python train.py --n_layer=26 --d_model=96 --n_head=3 --n_kv_head=1 --head_dim=32 --d_mlp=256 --vocab_size=32000 --activation="swiglu" --norm="rmsnorm" --norm_place="pre" --norm_eps=1e-05 --positions="rope" --rope_base=10000.0 --rope_fraction=1.0 --qk_norm=false --attn_scale=0.177 --bias="none" --tie_embeddings=false --parallel_block=false --init="orth" --init_std_qkv=0.051 --init_std_o=0.0 --init_std_up=0.051 --init_std_down=0.0 --optimizer="adam_variant" --lr=0.00327 --beta1=0.9 --beta2=0.99 --weight_decay=0.059 --lr_head=0.0068 --grad_clip=1.0 --warmup_steps=433 --schedule="wsd" --decay_fraction=0.645 --decay_shape="linear" --final_lr_fraction=0.05 --batch_tokens=16384 --seq_len=384 --doc_mask=true --train_tokens=136500000 --steps=8332 --dataset="wikipedia_en"
Each number is 500 + 25 x the weight over its row's rms, rounded and kept within 0 to 999. Layers, rows and columns count from 0. Numbers have three digits each. The size before them is the row's rms in percent of the matrix's.

# layer 2 MLP gate, 256x96, rms 0.143, rows 33-81, columns 0-95
108:506519517488505476486509478486533517474542528503492488492511536502535516480500522513532515523535537488515553513511473452521516509512495472510535516481521496500491488512514548531548503456557520477526535491506494520463513519486523479461506481498549487514477453501485551490515454553510494490
100:474455502535486488487494516482465465504544516518501490515531508507487504526518469451475581515468503499512534515511476498526539490529511515484519501526527523488565487495525513503528499505518493540479493504536529547518546513514522499473481525494447464498494502491518549521467504507498513476
104:494473536510475495501491518509525478536486488526551487502493528476493455473567482518457566493496504499496495497490498472503501469542502454473511492494513507481511557439521484520467478468466494515524523503502486497537476487496531495466486529475510494519487469452507493501494485534521454497
104:499487538526475513481512508500472475451498522506539477490488468492509484509514495521484494543503493499496543493462511507465480505472472485452500520490495507516582546442499454519510495486494501487498496499513519518487507514496483513488527492475560473538441463515519522506483525471536464479
098:502511506486501512514500528486541476499530505553501507449518516458516541507506502501494538479549484497488503498507497466523548484508511500500490491494506504506513508470519518549480487489499510560480491456527476492453479505494502516456461473478515476498511500525458545447466506539481463444
101:507521553497470498505493507474496490511500517509507493490500502485535529466508497485493540481544491478497525508441480500478497442468433491469530482518489474494505568476509476502527527468524511507475498507478523472477514493510491508493447504460520484552501529512488526492504474566488470497
109:495481469531475491529480484504543478518483507494533495493493499498478532482532570512537509501475552484528521452523475478505502514508513501470478468495512453495490464518555483510512469485507516478505509462492470517558512520524514501465495490507561467493473488480522511520478456486544504509
099:479465514480511516493488535463471501496507545455534465472487511524466523532480519532508497487482485520511522517462540551491477471534491487487485521548518517492503501458468487505464505486509534453544557468505485496512482506535513505462510477487487463476503526511531515506535509491538502467
099:479544476511479475497499486529517506511521513549470491494463528472467520523526476490519550531524507515481485514471490528502513499521525484514498522483515499541512559481560515540492519458493520497538530517505489525480520484509486520461494485504550476521462505446534520498462484475498539490
112:491507524486522463523537527529542493541525515472524481515498471482469547488537479531516562510520517520479540466507497498486491511504450507492492523506507463491567547481502522510508489482484477450500482458493507519476520484493507498481482488479518529556460492504549513526486505489516493501
079:500505480492509468530475508501527503491511500494523514478504500493485502501492531438523493508473485510491489475461519493505476508487511449483494454430515472506502466479532484495514493538463473498521528508486442501479553467516490428512491492453546470505488516468510493521498465467515519529
095:493461519511509497477497506493515514507496502466491487511489504487491544506500488519545552555534516481523534513486524502506516513514476493518532530495516503457507516543501480514538503470508492508495532492488481541434497520519505519500474514483563428537461515518486513487560516461484482495
098:500495550452508470518482522494547474559494477500519480494496495493525505453518499478498515496495467476499481481541534490482523477537500489500519542475512513525557507447495459511539488474547522512496551487527529484519534518509537490496494491473512502504472468474529524491453507485497521506
115:483516491515476537521493544479479515491527520553504493453524538491508552492501509468540531513527492502497503524493489478502540461511533477490525490490510491528504490503541501536486515433446513502512475470504510502525494546500518488518519489468558510497505501519485541470486465514545492465
091:535499557503522545495551444495493487525501511504516505516534490524493506496502527505519524516539545551461534482518490500518487534489524447510517506504509518484531472470512497519466533469514486448445557518506493528475524514505482502498499485457524506492498498512507513518491460490523478468
091:502469481477545500557477528549489497483488512488517495469510527514487463523497489451522548479498490534468553459508508536512483517522475496469506528492490485506511483492458538505469517496541502475483501524524509498529499541502493506484451478441489498530496489473534548495490468495536500515
099:525523559466486514454484495461485499527466526501501492506452475482498512520485524482518533546488508522491506484491504511499456531548508511492475476477488514510521501501515480497487546514466510489551527489504462511496542521545527512465475523501492465468498511484533503497452502501571526476
088:518480494505520525488480513490497490522508540540516475492496486560483512537498474522533533470515497477504492517528515529498526427508468505521503505513519545544520506488562508508464527483485463490462499541507493495520513501484516500475501540506504509492502518454499544498530491537533533442
099:482560520523466503501504555471495495525500505473506495516548447499514526528478524542483540519475485517512508513479477493537515486480503501482497488526544517506567485491510499478547521465481507486522500518483466480497514491518498507447488527486498523490496470497468536489470508436475488463
103:526524526492512528499535437480530448510507501517533512455593468470479534538502483549498512505537507498486489515483500489521490475519512444499536513473489502488517511501496496501481516511456488480507538516501506465487499513518515489466506515483488483507503510527498521546512486484501562481
105:488501519500473517547498473543523485523507502492532527504572464507518503550514450538494522520519497527513536504518493479499513476514505490461502535510527474508522511539544452520488500502484528470491521464528463489477473529507533480516493498459515504518516470447511507541471513515487507468
095:472507509512508468523523493503532512548529530523513521470510514482523506477482539533506532460512488485503497469532539457519513501495493444481508548496527473511558513483560497488481451479493486507537515505525515525501472487525508517510491512455533543514503509519496540499504537511486464459
093:458507526538477462502436528536476499504493516511559483506515470488459545482492474505521511521498484482514513531464505488515520507509531518481482499501516499491520512456502472543485483466472516471516508514475514474534525499532504449496485473469529506496485510543466578500485496476515485504
097:470511529502526456486514517470544491506507451489514461499485572545495496469510500511486523451549474466489509495458479487479515500483467514478510512503511499521516518513507549484504498482504513473486559478542526569497502509510517532489506488490522494493510472511530541480482485469522529488
110:496494508514484486541531504506523509532482537494536465493537501507532516510483476516519567492542504480502547510456560475490493538482529486502537522498517532494537507468527475492511466469520423502463517477489498494515488524510528491477497509455533494467478484496486507524472498492530500496
090:482496501518487494505514519487527493508476447495486497530485504550454466506535482498478523481508529433471468476493522475551534454475490494477486483517509452483537526502496524530514508475455522498492552458517495496481502514513556501489482494451498483511516496480503540483466469524501490495
108:464506524483512483505458480487518489477538464565491479465497511481489482502490506498479562499523470471479483509501512472474509453464509518474524487493503513491495537504531463528459500499474518546471468520479525466496530543492502480512478523499514506549493457485519530458485474498536464487
101:523483561469479468524482490482496511469464540519537516525511552518512498483466503501527560486515511516511478466462477491489542510478521484500518518479502528528568497533489496517492479464515505520473530478507523509527497489528502511523472489493517467525445519552498518490491542510484484487
101:500502504509445466485505525483470492524502537530511516448500529492497519527502579522463513502507524517484511511486478468478501476476518497465509490476532511450497484527486510489536504551501491489490516536481452475499524546480532503459476492474539461489452525508535509488496502496534502517
104:468506509463492440491536517489513476524533497497512507508478461490513528451485502503490550504497484481505535513470504444464493511499470464470501506509508486503487547531477496484507502484516513499516542488527532482506490539502493522466490510480517512491514505447549573506465527515544522474
098:467490506491468487517472557464510499562478508522527504492553509532548542508516503517506561513489506481519502494462516488518531483504530528468511524544519522505508521477534479521493498450484499544496482504497479493482436505511495489477474512481510541508469495473472504472525513474508473479
097:502491517527454517527534520470528513483550471519499511502502508539484512527485490488497524540504534470491461481451515456494499506473481471453488464493516472488500474528511492507497506484507523430494519475495463515498467484489463512465478454469548514475489484533495526474464462510481493482
112:479562495464425487483481555515527486464476469532516496498457518491493530489491518498495529487502443455515493508493513475484541474484460509481483486487491508518497508497516479495462510548446509517532489463481513509507499481476455472505491484484510508498492450510512494483470485543485520519
111:477510516522551491466488485484522480552542497481501502513535524458499487528503503520519525500564529515465513508504475473516509482525530495480494496510527482488465449483545523531483526451489495465534529508527537484504516512495520504481509507497495437507470504489542485507505523440528484506
108:514515503468471514455475530475528508487510535519569484509453524463486523524505501496540577548512506507519533520510484502515512522532509490504539509516512498475519524493516481565504492556510503480487515496489520512493529539514511504493445519475504515496469521524519494482488467511510466497
102:518522553482521547442484524471512509508522536469567496491471444527475510506470507513520501498493526510480549482472500510516494488499504491486486496522535509484503505520499487508502488506486535406482534520482462521501525494506525482490492491508496486545477521540497516532492512520529478474
118:499485558537528536476510486496509441525496506512534485500514488482475500486502506510504497544519527500508509485505498527486451483495553497495525482527534488526516492498556461522507452482476470481484515513501519445504481537464490491481464501471519489560453528517503524484489489502552508506
097:488535536452508492506469489503485499525477488500494479487500483500503479479522515518515487478549464480476536557483507489498551459533500513472503553495528478500508550500523459516465505500496503492487480500504533483462519498486491524466472506456516507546501536470490533505485512559503439492
089:470500525528571503525486497517533483475497485508502532479485478486493479511546482479460500509513484483428520534527503502498544458473508505449530490477528517498476513467545479512498548485485459525531505490493520469510527504500491466492495493491496497516480473472531534500492545491454504473
108:522486520481483519481493487499479476567537478486510527458482477503485509527531539554501517495488524489516515445487519486509510477556523482476506480527539446514497497492514529540482478491491509489507528453522491495526496484478508482502491494443454482477506511510505534532523485490503554537
089:536514493511499520494487561521513495526478510539507502514512489494476533499489552520476516524511506517518516491514504498507497542516520527482472485511518459472521521519538499514448519477528472492495500471516454502466497511485531485439493465484526475524454496565483531474488555537506473519
101:502514507512538575465531499530501486495520518473503499476539455502487517527488477509526495494534476464491470464494517499519535472496466498506519498457509503496519501497507487490505488494489512459483499507508479484500498482495512487481506505468531512513420525452533574530447497514535465494
092:494491496493507453478486518534516452511460519515505506464504442511521490512479528485503496498523516520477560484464541495515473465523474515532515491519511508448509529511495496475474483512505522495510514497517496437560504485520515502510465474467519489530531520481488547447532474491512533509
085:497486513534497496472527517496535498505540518538520495486552457518509535492493511539488539481496512537515525544490502459517495497474448513465532487501504536492523515479514498451515559514518477481443517522466458489469530510515508501502459521494521488471475517460498525502500485530531479515
092:510514519505473463476460522504486486514523541493530509466492496501489526456483527497479531448535492492475477497508472464527529487496464511472502509514488506534539464493459504534493447467542476496524503469506518482543513494528480483513452487440520515514506529504538513498519465482531524481
098:465559486475516464500482514536497480498514573529524480530504465520509485455512478487509564511520503515531516484457550489474536498489476503510467518488508513498510495465469503505503512486496490496460511482480525526526466494551491511493469458474527516530457496529489524512517521517495487533
105:484526495517503457516478522493507470516500460512525490496468458519518483516514507529465517455486491512476469515502477469510486481513470489493523502534510517516545570437528487482488460514471459539484538493516540467494500520505523468519504473456503511545483531488462511519526496489491524524
104:516471524485493534470506542499474489516463495524574492477499536476520462517518501519449541477518492529504492539497475514511505501485491499457533492508516492453503529521508467512478481468503473522519530457491523526490480516541507485505515503475531539553495497464515519498460519470521540487
102:495487513487483520517520496495494488532485529496565516459511518507470484484498548520465524502536534515501583506511502493503472459500512468453520512504499501474502516520510487515520492456506452526476477519513483519499513521491497490482414514487537481515483482474535525485523516526532521520
# layer 2 MLP up, 256x96, rms 0.111, rows 33-80, columns 0-95
109:463507462470539526523536468529517506535527476517461510479496481508514476535571526556493524485512458452484462526498462447491504494548511490497515491476505515521447478500493523499496507519477515473453508480498542494501518470485488467508498497499487478489500482503489512494491453519517501523
114:521506512526480530525429514539513527529475462541507504502454468511474488550480503495478524511464515516486509512450517482501478482502482493487487523528478473528465491483497500520444475444471524493524509515530538525467484498526479499525484504537494488491538458512511496521537516475520512485
097:527494449480517502492465503485525476480459486497497503535510504543516528507468529537488520473479513489539485544505490520513524504483517489516512565491499469508499489499511457531483493544516523492508522487499485497482524526556481492565476508497436532468504508514518536516526544477502489466
101:531507466537533505512550478489470466530514524557512505512464473517470496493450493499528525492501495520513437474479507503516512543515477568537510465490500504531470493520481486442461513518457494479499488498453489546516507517510506521501502504488470476483498540493517500486519491518489495508
119:488518469426512500502502533469521481514521461524474483481505502524507448511490517526518493516495512466458508478492489483509518476525496491485470474520527477558509494463468489510506470500502504514526532502504554486535533442512492445510495473536502492508522513468522483500460526480506485444
104:498507534487448471484545503504474492512499506526490492496528514490544521476520530452481518481494477489511485537421466470475500456476458508478493488494499482461493553521523478496514519463513504510484503499521521481498473472521476517514477497467468540531507528527512514523497462528480495551
112:508550487492489517497525463501498471519551476485515507452537449499516477556507520511473532514517529537444478489509452491516516503548480504487510490502505484522507474468504504486507509480542493441497523507544510526513487462480483470505529516518472488520513480514501466503507489458478551504
111:484499463478543487496500497516494462472515569535502477510493494459498482482517497470466484470494490475502486502496486486478466482517468464507454563508483470512459455537500503520503478535504486495506511478468492456483452564501520478487487485500502481462485509501508512505476446531505529518
099:475498476515533465506514492506512492508508501514494500489490494508495506544492491531519533520521492557516508522433485512501517468516549499529497508542496527558473481450540515509518522466486553492500538514561473507479499499543476496508506519536495449518518476473487485507506500444488509515
095:502468509466541463478513509547500494517536543461531499526502491510498555536548490505493499485510495492462492470496489525507501506479441513487509554442506486502532532471496519495532462501495495471483501510508515481542527503519495519495510480510516506566457491529511489553482484481500489521
105:523544503500456457523476521490526482480502514520520489518498491521456495532503491492483482511454528530503478500442532487505440515500490492491484444479484501467534484455485474496505516521457455495503537478493468506534529453519494473488473493466525475500518533513510498517535508469504545502
097:486491525475550536511521479490463511493525527516532500496529440467470493456501509516500472492475493495491497468538466516491468513465474516516495511499511457528508561522532530475488469536479483476431494515512473497515515495480497482472516510499484471484473483554489491482448476523496507507
111:500528527486493499501478508551492513505538527493452481509486458525463494496508520492488504508478482526473540493538468493510443510467509474495513513501493505523513534454467482512539481440493492518528554533506507461531504535452502486525524484506506555502483497498475499474509482458528485467
129:517482547524551513518557518516488527469510490458501503509499480495523489452439499473543454547511510507504497481507530520479521491430492507496514498494488494495486533496448481503489475508511464501466486529499497473517495496493493493483512502460480517504481535493488532451531509540468478534
095:501520542522526467520489457541492537527530507464496523540510481516503514499491506446521470529522545546509548481496484492490508485478498524489488505453498472474558511514488498482470516479504480442494485480486503492472452541500490495513522463486535507516498488472454493511508515515521534537
113:525520458505539479464519511524512548481518477477537514498488514510507458532505494484476551495494497523484555446485507504533474530496485502483515529493486512511478477488470500495463501505524479487447507541545503510518470530496491495461416483498485522547493483497512502484487503502528476473
103:521530524446515471465458496465452516514515466491529511493493514491508490498548512503484494532479510516511471479464501531487477482563527507489458488470516507488540501461526502482463553486446511493547531489521476496481510495540510514486474526524491519475499487487505509502442501483532493491
053:428495506523457540567470507498479516529457502486501504513510489502493507481486513473510493504505496573565517503529491484502476493488527495468578522504488501458495480471492502530483503499506516481474478495506503483517512499454464506500476488489528500523477502514488490517507537531527453515
093:451527478561526507537459542458465508502507494490545526501522466495492519502508478509488495470463479478507526524518478441491517495505521529501491474499518515523482527469556524516446517555480496498498505544490547466518522491473470499515519499486487525522518478494506501488496468489477498484
116:497502493455537451493486522445480515486469486514481500485495526486523496448456527475527511513512505435512495520501535483510552466488512486495501463459512502541489490523480519515500507509525469489475473525541540512477483461516512521513517497513500524526512498498468497458518480539510481438
085:470489484448467477502490493501526496502486465444529487488490516498539517504532482506510460488477493524475537500483516506489491499470517493507476515555495502517526497499464475505515514480468532529446460506484518491450516465459468527462494480507498530473494512564539499506471511549521470496
091:474502530491543485471499459521505478522526490505499516508509479473484486525495477472523474492516489538501489496514552512533500515547546466482461454491503449480499535500500492522477496495526478504552546481517520450491545452509514488487513478496512432469489537480499501530491516508496477522
106:504504503506508510521534457507499473493470533478453482517503583515524484515500548538483527517506495539501503488506466512514468495543484486492536488483506501481524488477503487510464517522511515475527524494494472508459499539469528572483485477521533447508477475476529488530501510513503459510
096:503512527471587479523514470473512516486542508447535479490434538514497491492507543484501462494505474450489487521468486494521465512464486504485513511496492506487484517529495524477500469497519480497455538536530497495465491479479478510518502496501475504450494535518464524483498521472517512505
068:444488507507507492543491477499515521479459530510509495510508534455522510564427500486484515493479524487490472516483499509503474554518501510480476521480498513505533495476520488498443468503471462505452523505473493544483508480520482511480528510493463472519496520524491487513505450445492522491
095:489515545509532472514489422473514504505508497476476515499486486542556497491488495500525523488513495472490495473489457471472535501502461512501526548486496489465527518489466502534506449540540475533486508524480558530501503530470489523512504484489481503541486489516521496545504509529487464507
120:520488490479511502509524547477549551508460453503527530540492529501524505508526465524514499503512529461510517492552462480517496460506489509526454528570513531481521530479487532552525499529507538480505529489521529526486528493498517506509522524491515483515489488488531491486513508486472475526
128:529482507486477486479448493489485498495471551513513504506502548519500512505496506488510539471514503520534491529475488516458509502497503496490538507447482511565520465531481481495498517459506499524463489503484515526548537506463490513525509490478534528461474444504515493501473445550476526486
104:536521497511519538480485516527455476481512504471512515497505502534503562475484515475488469501492497504520485523506534494492446493449514498493504510495511496511507471593486460488514540548490483488523515516520516519475538483504495539492495497524492489526484547521498509484459514480527442525
103:501521527519514504508522497488467506458497518478515506547557497490523532458484529531557516543515513499565465525508478490470449528500506501516542497493498509485471465483510563485525517476476506483499493521521450538509516486512459523513515519503520489523485529490483510495480505501509447508
106:506497543511505501508513460470487528437502510488500501477530484496522506455483473477502474470514490548538542482496496529456477540461554526507505499499497489506523530508466497454484508524499518517493538515480469495484448477511528490510505526517494529485476553554492522472547490508515495502
129:480507520503534469519486535485494524464484513489493516512515520504518518433508496481532497489501469497543544512541506505496505476459484548492499489490480486472507528498465501488485499521532485519471501503473525500470517549481512518514493477491528507511466525513446522468531504590520451520
138:512530461488472539509525472508515497471482510487505454506470534460477518482467515520508557484523466510567512486500527516474525497505509502441563513527474503507486509486476455484477511537483492497518497485505489525476518496465516473518501507470497442524500456513511492512453500518492478474
113:504454472508542514518526479469454509501448526451570494530510476493450502515545475540516451492459486497530493508506533527500492493508525498496546513499502499520517558504500543468508478491487530486479499540480490506508493545465489516489504531480485511517492510511487505459521519497498506486
113:495499499563475496528502498526501471486500476513497496485486479546484508533494466535469522472473451483478457490516505483527498470506498507478481483533495496519554536445494527484480444512525482487495489484518515477524452469508523483481506502509480497509581488473531509515498492513477507448
106:505515433508475452515528461507482484478514532543460502494565527517518512496534496484492487496514500489492436501520515497499495491495483505501503512457505487513520480488465507503472519504545481528527506496503537479493525476481481511499463522478520491471541488494520522543489472463473578512
110:518468534539524538517492479516522485500487484520555482502533482504498545538504525529480487516476514456510498504468457504463465510486526511501511516486510496513531499520524492485543486471454515498502524544510486464476549543490486471526470526518508490509455532509526519544483502494513537548
101:454531500566483541516507504469498518506532506568502501485519499497521493549479523527483488504483476466480460546521474475502550494498575495500512487513492498528482512469502533530494534516511505505482491507462493536511478557496515495476488474499517476483497516493537480472488499463489507473
115:486538517510479504552502486509518515483488507537513483485494502467535469558496448511482505465511518516447484496514455522489474458494492473516504502505494524518469479489502465536467506457474496504462512521488471521427503493524523478473514477490493485549540462524530495507495519528494529493
101:553495521515496485503548515490523519441528533530493492500487511478506451520551508515494489471535523541522520527521465496507455440534490517517487477518503511467485512488506466506515516530484486518505469468549493478479490503512501480536487526491544518555494455488497486514493498485510535523
071:459546489535478513491504456529506523524494438517475473494478511511505451515504525472514552547507517518491523497464509518509499459551522484509542510474509494535514513468473486499529495501486547494492520509505526508481459498497503480514481491520488502494513503459540494482523496438501545457
099:485433505489471509489473502494492519473458492520473498491468554493515504498512489480515486543502512542482499493496482519506534493456491466492492463520504512518502532500444500524519498471552474486540466489502551485503527477463465519459509489498460493496571460531483482505503497516496524506
092:508484495531438475501511500477503498553460513553476482521499547492489498472442530496494492454467507475520516523490517478459532479534491498507510508484487445483490544482507474501476501490464515520507498497494490509477509504515515488534491474520521562472473513476460538483502465476487540487
078:508459502520489512446532504492488504513535501511505493500521552487496552536454535506482488486530503527499506525517460513511457500506504508493475465521489524486497499470522536503529497477538484500507495525461480504500532531531499535520537521480572494460507476501464484526488546553504524478
094:477511492551480533480507527493496500452470534513488495474480493487532511531505521507553477514537463494475485551501479486517487483482504462464487484507511541521525489480450530549506505519502502501480513518521519487439502492496532499502553503466504494523510525433533475515505478496478463494
096:519497503527446537538525538527445512500447496440464510472531504512480504477510525488515467522497476471508505483509473532497463489466516491506536477521513564479528507558493484510469473503511464511544477510513475512501505463483514517503511509506516465533481538490528529480505500501495495509
116:521508491520528485541462493539493496553467475549472470499517473526495474538503507476472488477514477510473455499528500512491473493482520528518524490493505525524513505454502473461477495487480475488495475503525520488467532489503540500516462457485466505533488537453497494483484539448519475543
105:554526484531416453527512452504518488513454501497516497518453503538537488508541475492483499521472485511508486486506507501479468503557522467479480502505499478490536501492509495486549545488477512502482540486538493517482479494543517525477518493532493476496505458508522493524530525500497482495
# layer 2 MLP down (transposed), 256x96, rms 0.112, rows 33-80, columns 0-95
102:469544528479504510464488528526507468480545505480507524506509519494463529464514519549502529463509520464506485459531497468499484485563506484539488460509514532522488480484485524537519543504515474503485513513493485500491500480527491554488534484493463515529510517503499516487535488549540465531
119:540491504472482492488510502504517523495499518499537486499489476496509508560503484532514473486485512531522515547484473476509482492562462455512514504439532454501496513469474499520482500462524448500510498532493550488494534528522449487492499545502505473497460508462529526471534488492486495492
096:506533446460513485496504540500543486508519508484489477502524544557473515500475490497493527514471491501523512513503487523506526515466484478450535526497544453480528509517516472520476516526505540488515545524485465495515495458518463534499479499509483522493533496525478491530517570472498492478
103:502524484476546483508503494497506486480525497501506474498507493511523528492529487504535558479536501484514508536490517479510471466528529512485495478511525507507454483521505547503506526502505540437505473472496486514529526460490514516439486449503492481549564493509545519500501507467499550525
112:485494489458504507503475544511512497487513492543476515502483515464504458508500514480487526463526499524521533474527497471545534459543530508463452486467498440505519496473507519539508441492490474545524504452496487479494516459463501504461486473501502510485489505492511501508480515497464448496
097:542511540536484527488522477499454513500514496474489551510471518495474506486500519506465488529483480506506506540482493519473487475486488493553492475516410497527502491487526484506509549510515507526506490515502526493496479479517507531488475529501519483508514522455494448534544477572489500515
113:506506499493507469520519437489449466540435498516515513525500520517490535496516463458527511469535481534543527496468486484521510484516475491487503471491464536490541518477527524458534519461509509511498486504521505529475516516510483490509461534491493468493480510484437509519525469500510480515
103:445525532537524513479549499503487517505500523513503562486485467488497490465480461489499489477520529493498462529517514488518453550508499519478488487513580497474506511533515485449518503476490493501522465525487503526507475542516521511502520491519509488479539477453514469501477528527478514522
100:518473464516507457487471519527502565504487536495484471531504502500496471483505511498534475501517546510478502494493516522517518481486514525564512496497465534483516481498480518502489460511510501516512471534492549480467497494520493528568558497535547518524504483495491508514562506499509515540
096:475477535481534454496505488482496513499500495450504522523510517505480485522473498498539460536496562493444486462505487462457465489485490541553518509517421517519497491486491492498489480513522465521520509527526525501504522534514518516471485538474528484516495533480501485483518533480491475510
102:505500535525501482531505513490493477523520484502507589494500447472474492506500521521513480505502578476441492499514478508465480496513489492468529481496413488485509516532505487524506512505497515562523528519508507486535529498476511507501480530507490520511471516479467484471500513509493517515
090:452541465483496495496495466518494463488498467462521443509492476506506508486482484502499458507511445516479447512488497469497460489552506508499452523478530494451471492494466459464496496520472487467479544496501480455512477477477503508509514508466468519521488507480521523492549497510489475510
111:480533491484492534469499479495519508518528490508499511480497463482550515518482539503451461523486503527496498496531521489508486491447498469506524465500472506525540507497516492511513472461478471563488512504503521507488480515518491490531507524569558503484480543527461518461478520487455479474
126:502503480506501455513524484471503493461472524453507501504517481502471502491462486458481477454524470509515471493476516502495509549467448523487548474508481489469517505500467499448524498521527501502450479531515504499524537520497460475492506497531485506474511500507458467470487470480428518496
091:500518497487498473557513537537488492533507512500514488475481476526479530483489486493505522517509580530462476495495470498469503470477509496524512474495440478486498490488500455515543507473520537533505507484488513510488536520520477546543499486536525512478492482520539452528484504494465476538
133:548474466504482500512504505524498491493516494488509509494518517500478429478501465468462521462484532533494483483484487525459437504482502498522505510494498541516483486476442514439490571527527476538526485506482509494499509507466491505529485510515467519519517489491508446502491500497538473522
095:514495531561490509495501508485499485493476490568527546496457484481487530522479510471489529511467544546482498494491513492532479531542479516498524511476419493516484501514481511523515516509483492551529471526510513497507524519541494489521501533486498512524513501445536531480467509474506499499
046:512536485530479513520496520544505490494466544521544471484536511487482519485504498515518523521506505556518509526489531498453510512484481469482557512525563483504498467495533503488487493535510466503454490476506505489503544532475548471513507465470482496507471492543470526518490532534482513522
095:516500520493496499561494490528494498511499534490478474519496534478494475456510485474510482456514407480476522522514496472496477473494483522459449506542394508487455498511470527513511506501515517510501545495480504517486489510483499500504467530493518502526503496499498502500485506469506495502
106:477473527475501476472487526461518535477513488501483469466494521480528497520501522534500515505456574458476494511512492464526514510533483529483452518492550518485465491551484499500524508458543506469502504477547519526502471518507511502517479529513511481511506513485530527438534508503495492492
088:512517448513489486479483501524468575480502488488462495497509496521513526487507462471489439476497492518478494484498472528480496508509496541520517502535606484492532509487508487492481508508477476520513478498495489510451541488451456489507500511498489501491510511512469465501473474461505516483
090:504532520474504516497505433510522508531479477498470459499503503521488528505505490492480505492519552469498480475507504514529481453466517524510424495466516505468511524469500492516485520484476532494536522459486517459468528465505506516461497489486485508444466473509534463527507529499519467515
117:499501523486490484522522499498551476529476530516512521487495529514531493515516552511524551493497558492518533472475464506499505464554496478476499529520560521498516498476540517510488495488518520521495520496455466506517526530513514528460494470461543455520485524510525502539479500535500484481
092:463520498484526499493508509481490518517494512490535558499493485538489508492470514495518432494500495521458475485500533510461526559440472524521502513490508528487511467510523506516541475512502467498483504532515524531478477499438493516561479493534486458471478514519471474525511515520490479501
059:512517488500494504470493510555514510463429512488462512483505530518520489496488504530515510472464495515486470490548475508501520486505478531538484495542497513551494528469477532485487493495493533465464444541487465489500487466512497492455538521496480470473516523494539480510533455502488521475
095:472492544526521486514531500452492460533477476483502473480491528507523535505488511502511543457510480473477509444466493469471525482509533494495499539447471476500522507503472503542505449491493480490484519523495523527491516531491466494509489478488469489543478520532532546522512517471538474480
121:501500503483531501520481494495522471484525482546482446469507519488515457503499541493465503456514443456474473490539526481480535472481492484473537512490500487502516518499528486520472501483458476518531505511503511480529510521527499467535485531452519536545480492492458545490486508476538472489
125:539537468528495492502528496480513511518498500525504529510496508500517498497507505494520491503506418484528455517500512498511543501482483456468515480479384522515473495491485522494503509476490488560501524500520523517501480495535463515522550528508509484482498472478494478490477479497476525486
098:489491473499538479516521512488501530503497453473478497498500487572491481513508510513496523545468503521496479512527504490532490512441461476512517545500422528539536529499523498521530484482487522524493510514491491514495449506469433479505539507528497505497536511520500524502482534523503484505
102:522513526517511513467503488507488489505502488501562515488551520493506476486499562545529501513510543471511453494518486485467438499477523523498506505527469534501462472493512503524522521471525518500508460525468484493476525496500533495529509524503522468471509520506539453507526504548492483554
104:537503529537517543453521444493463501500496502501496508477523499522514537486473484537503452522496510507483508491461483465468467540486486507531491493460455527519522485523454521464503494509524535491467486563511536515501495474518500507524545507536501470533462521511496512494515468517502504486
119:486483525513488520485495505491483535469519505525493456442500480510486538477454525526496478510473487504513522484529534522462559526482506499492554467476529520511480519533483499500510477459510527523470505555497469526525534489520470512502485557483526511511496529487500467474480505526521532532
134:496463506525527498509506491470480515524510521485494543506520473526521500533487505518489460507517614514447497497496487470503475498507521497587481506507463510485489486505520537500525510457547501498497512516522487526514507517512479528483504524493518483502504554498514514501536501484519472509
110:471523486498535527536506539498511511504482513500522483472493507504499494492519488529494484495512413490481510464547486563508562484521501502468473515507461492507490533512507509489520446490490484479514500492506502510510482453440529474476484510520530523519464455507524455496534509510478523501
113:511538522481492496466487499486484469513504528484523510485510538471527496497525498471493482463526491550476522505524487497513533434508480489499528490513555505505512547496538515451507534484497488496528499481508520487499477508452499527474521441498511562531475496453474491516498530476538527510
112:504519515507527484479493486517492493508551513518512470543521528476525507516532521459555498491509455512470519507508526474536495505515477470472529499515584468475498502497512532491465503477523454474492527488520505550499484478490510522508501447436494492513480469503482501503506527464514507530
109:503530478499498516490515507545498530507522459477517553549534504519505480494509523471472514509438422508500503506521519478496504516495524483510492507494423544511529539452482498461516518526522493545512542503493478514492473479494486508501547499525498490513484518485500515504500473517539503480
090:474507491549502539535534503501531539499475510510509548513531486513473479550471495520472501499501445488524468485493492508514525503489547480505484491516530513553490503455469537468471534507498470496461486520480452498539454481473523486494480490513507501491508511512513482484505509445477449493
112:501522573508516488491497474530532513515495537539500546499479498484540489531508505437512508481514481512485517492515427496505474508484488457528528496496578531532494470492494473517505497488459473519497520502507504487482474492523506491479507485468483480513520536524529523503504483439493488481
103:511457538531498476512556539484479490465526520511476534488523511438503488512495509519472511483493567541486483499496455496490491479523506534451549492511474498478510456529512496489536528500487549461498533522486505516501488510534501497484542531518518470517511517490499474459486525509505507499
071:500540522539492530443500499498487519520504462515484525475527539485484495513493496530499530521546475506521505484492470519516518485508531499421530490505543483485546514471477478514465528459497449524496537479543502480514503475515538505477462500438498495509483480504526510507522488499514496478
109:464497487519554503510466497471499539525481475519506515460462507464482535505531534469498524507494508540508514489457492458504532479485482496469531521505591507499513501519510467538525520451500452490500494485514510477520503513473499518462458489497492514506479497520463469515492521520510518469
093:514494529533513525518509450513520497501462484508440505494510505484509536501517493443502534506469488519529520501484515496514497488541527465495474518504539484452501528507523519557510499488472538504499478521518492480502477484534523515544530524484518512502541554498485576514477477498479518477
073:530467496506540493517479508450482511456491492491500532533502509453553506499441505483511469497488510470470453503482527524485495516507526526507444473450454500531527490531527510540506532536482539516483511502464495519496499494540486545485535500461492496511491497487502509522511466485490527502
093:500550479498499488500508515504485489508495498519480491523482488479534536521471528528487516506465485514492464520527502511507479453565466483486498471474434504503536502508434495532488518518506525489549524501500542529483558476488493524542468537506537487500459494476514470491499497466491486498
103:502532520479468505482511504508549484520505527469501456519543494492528517480525492515476444496494525500518516535490506503539468482507506501458527483488601552472523529500492513514515457517512480482489454479499515454477510506492473498498507469481468488498520477503481542520497517520490525513
111:502499541460489542508528507506505544453509461512528532500488505509474543545491500487497507563497527479480496479481527507543510540511514487576478515481558515483498490525508504519512532504499549537504514496503506500500485520554504525505493496524515478473502508499552509458499491490467485514
098:531513482520460507492546499514534500499481521470507521479504457532478485527497469519535510552542497502489498480450476516493449541550507464477490468483503499490526559498502521463519504538520530440491505508509515476496498506491491498440540507493493504496476543532490512486493523497521487525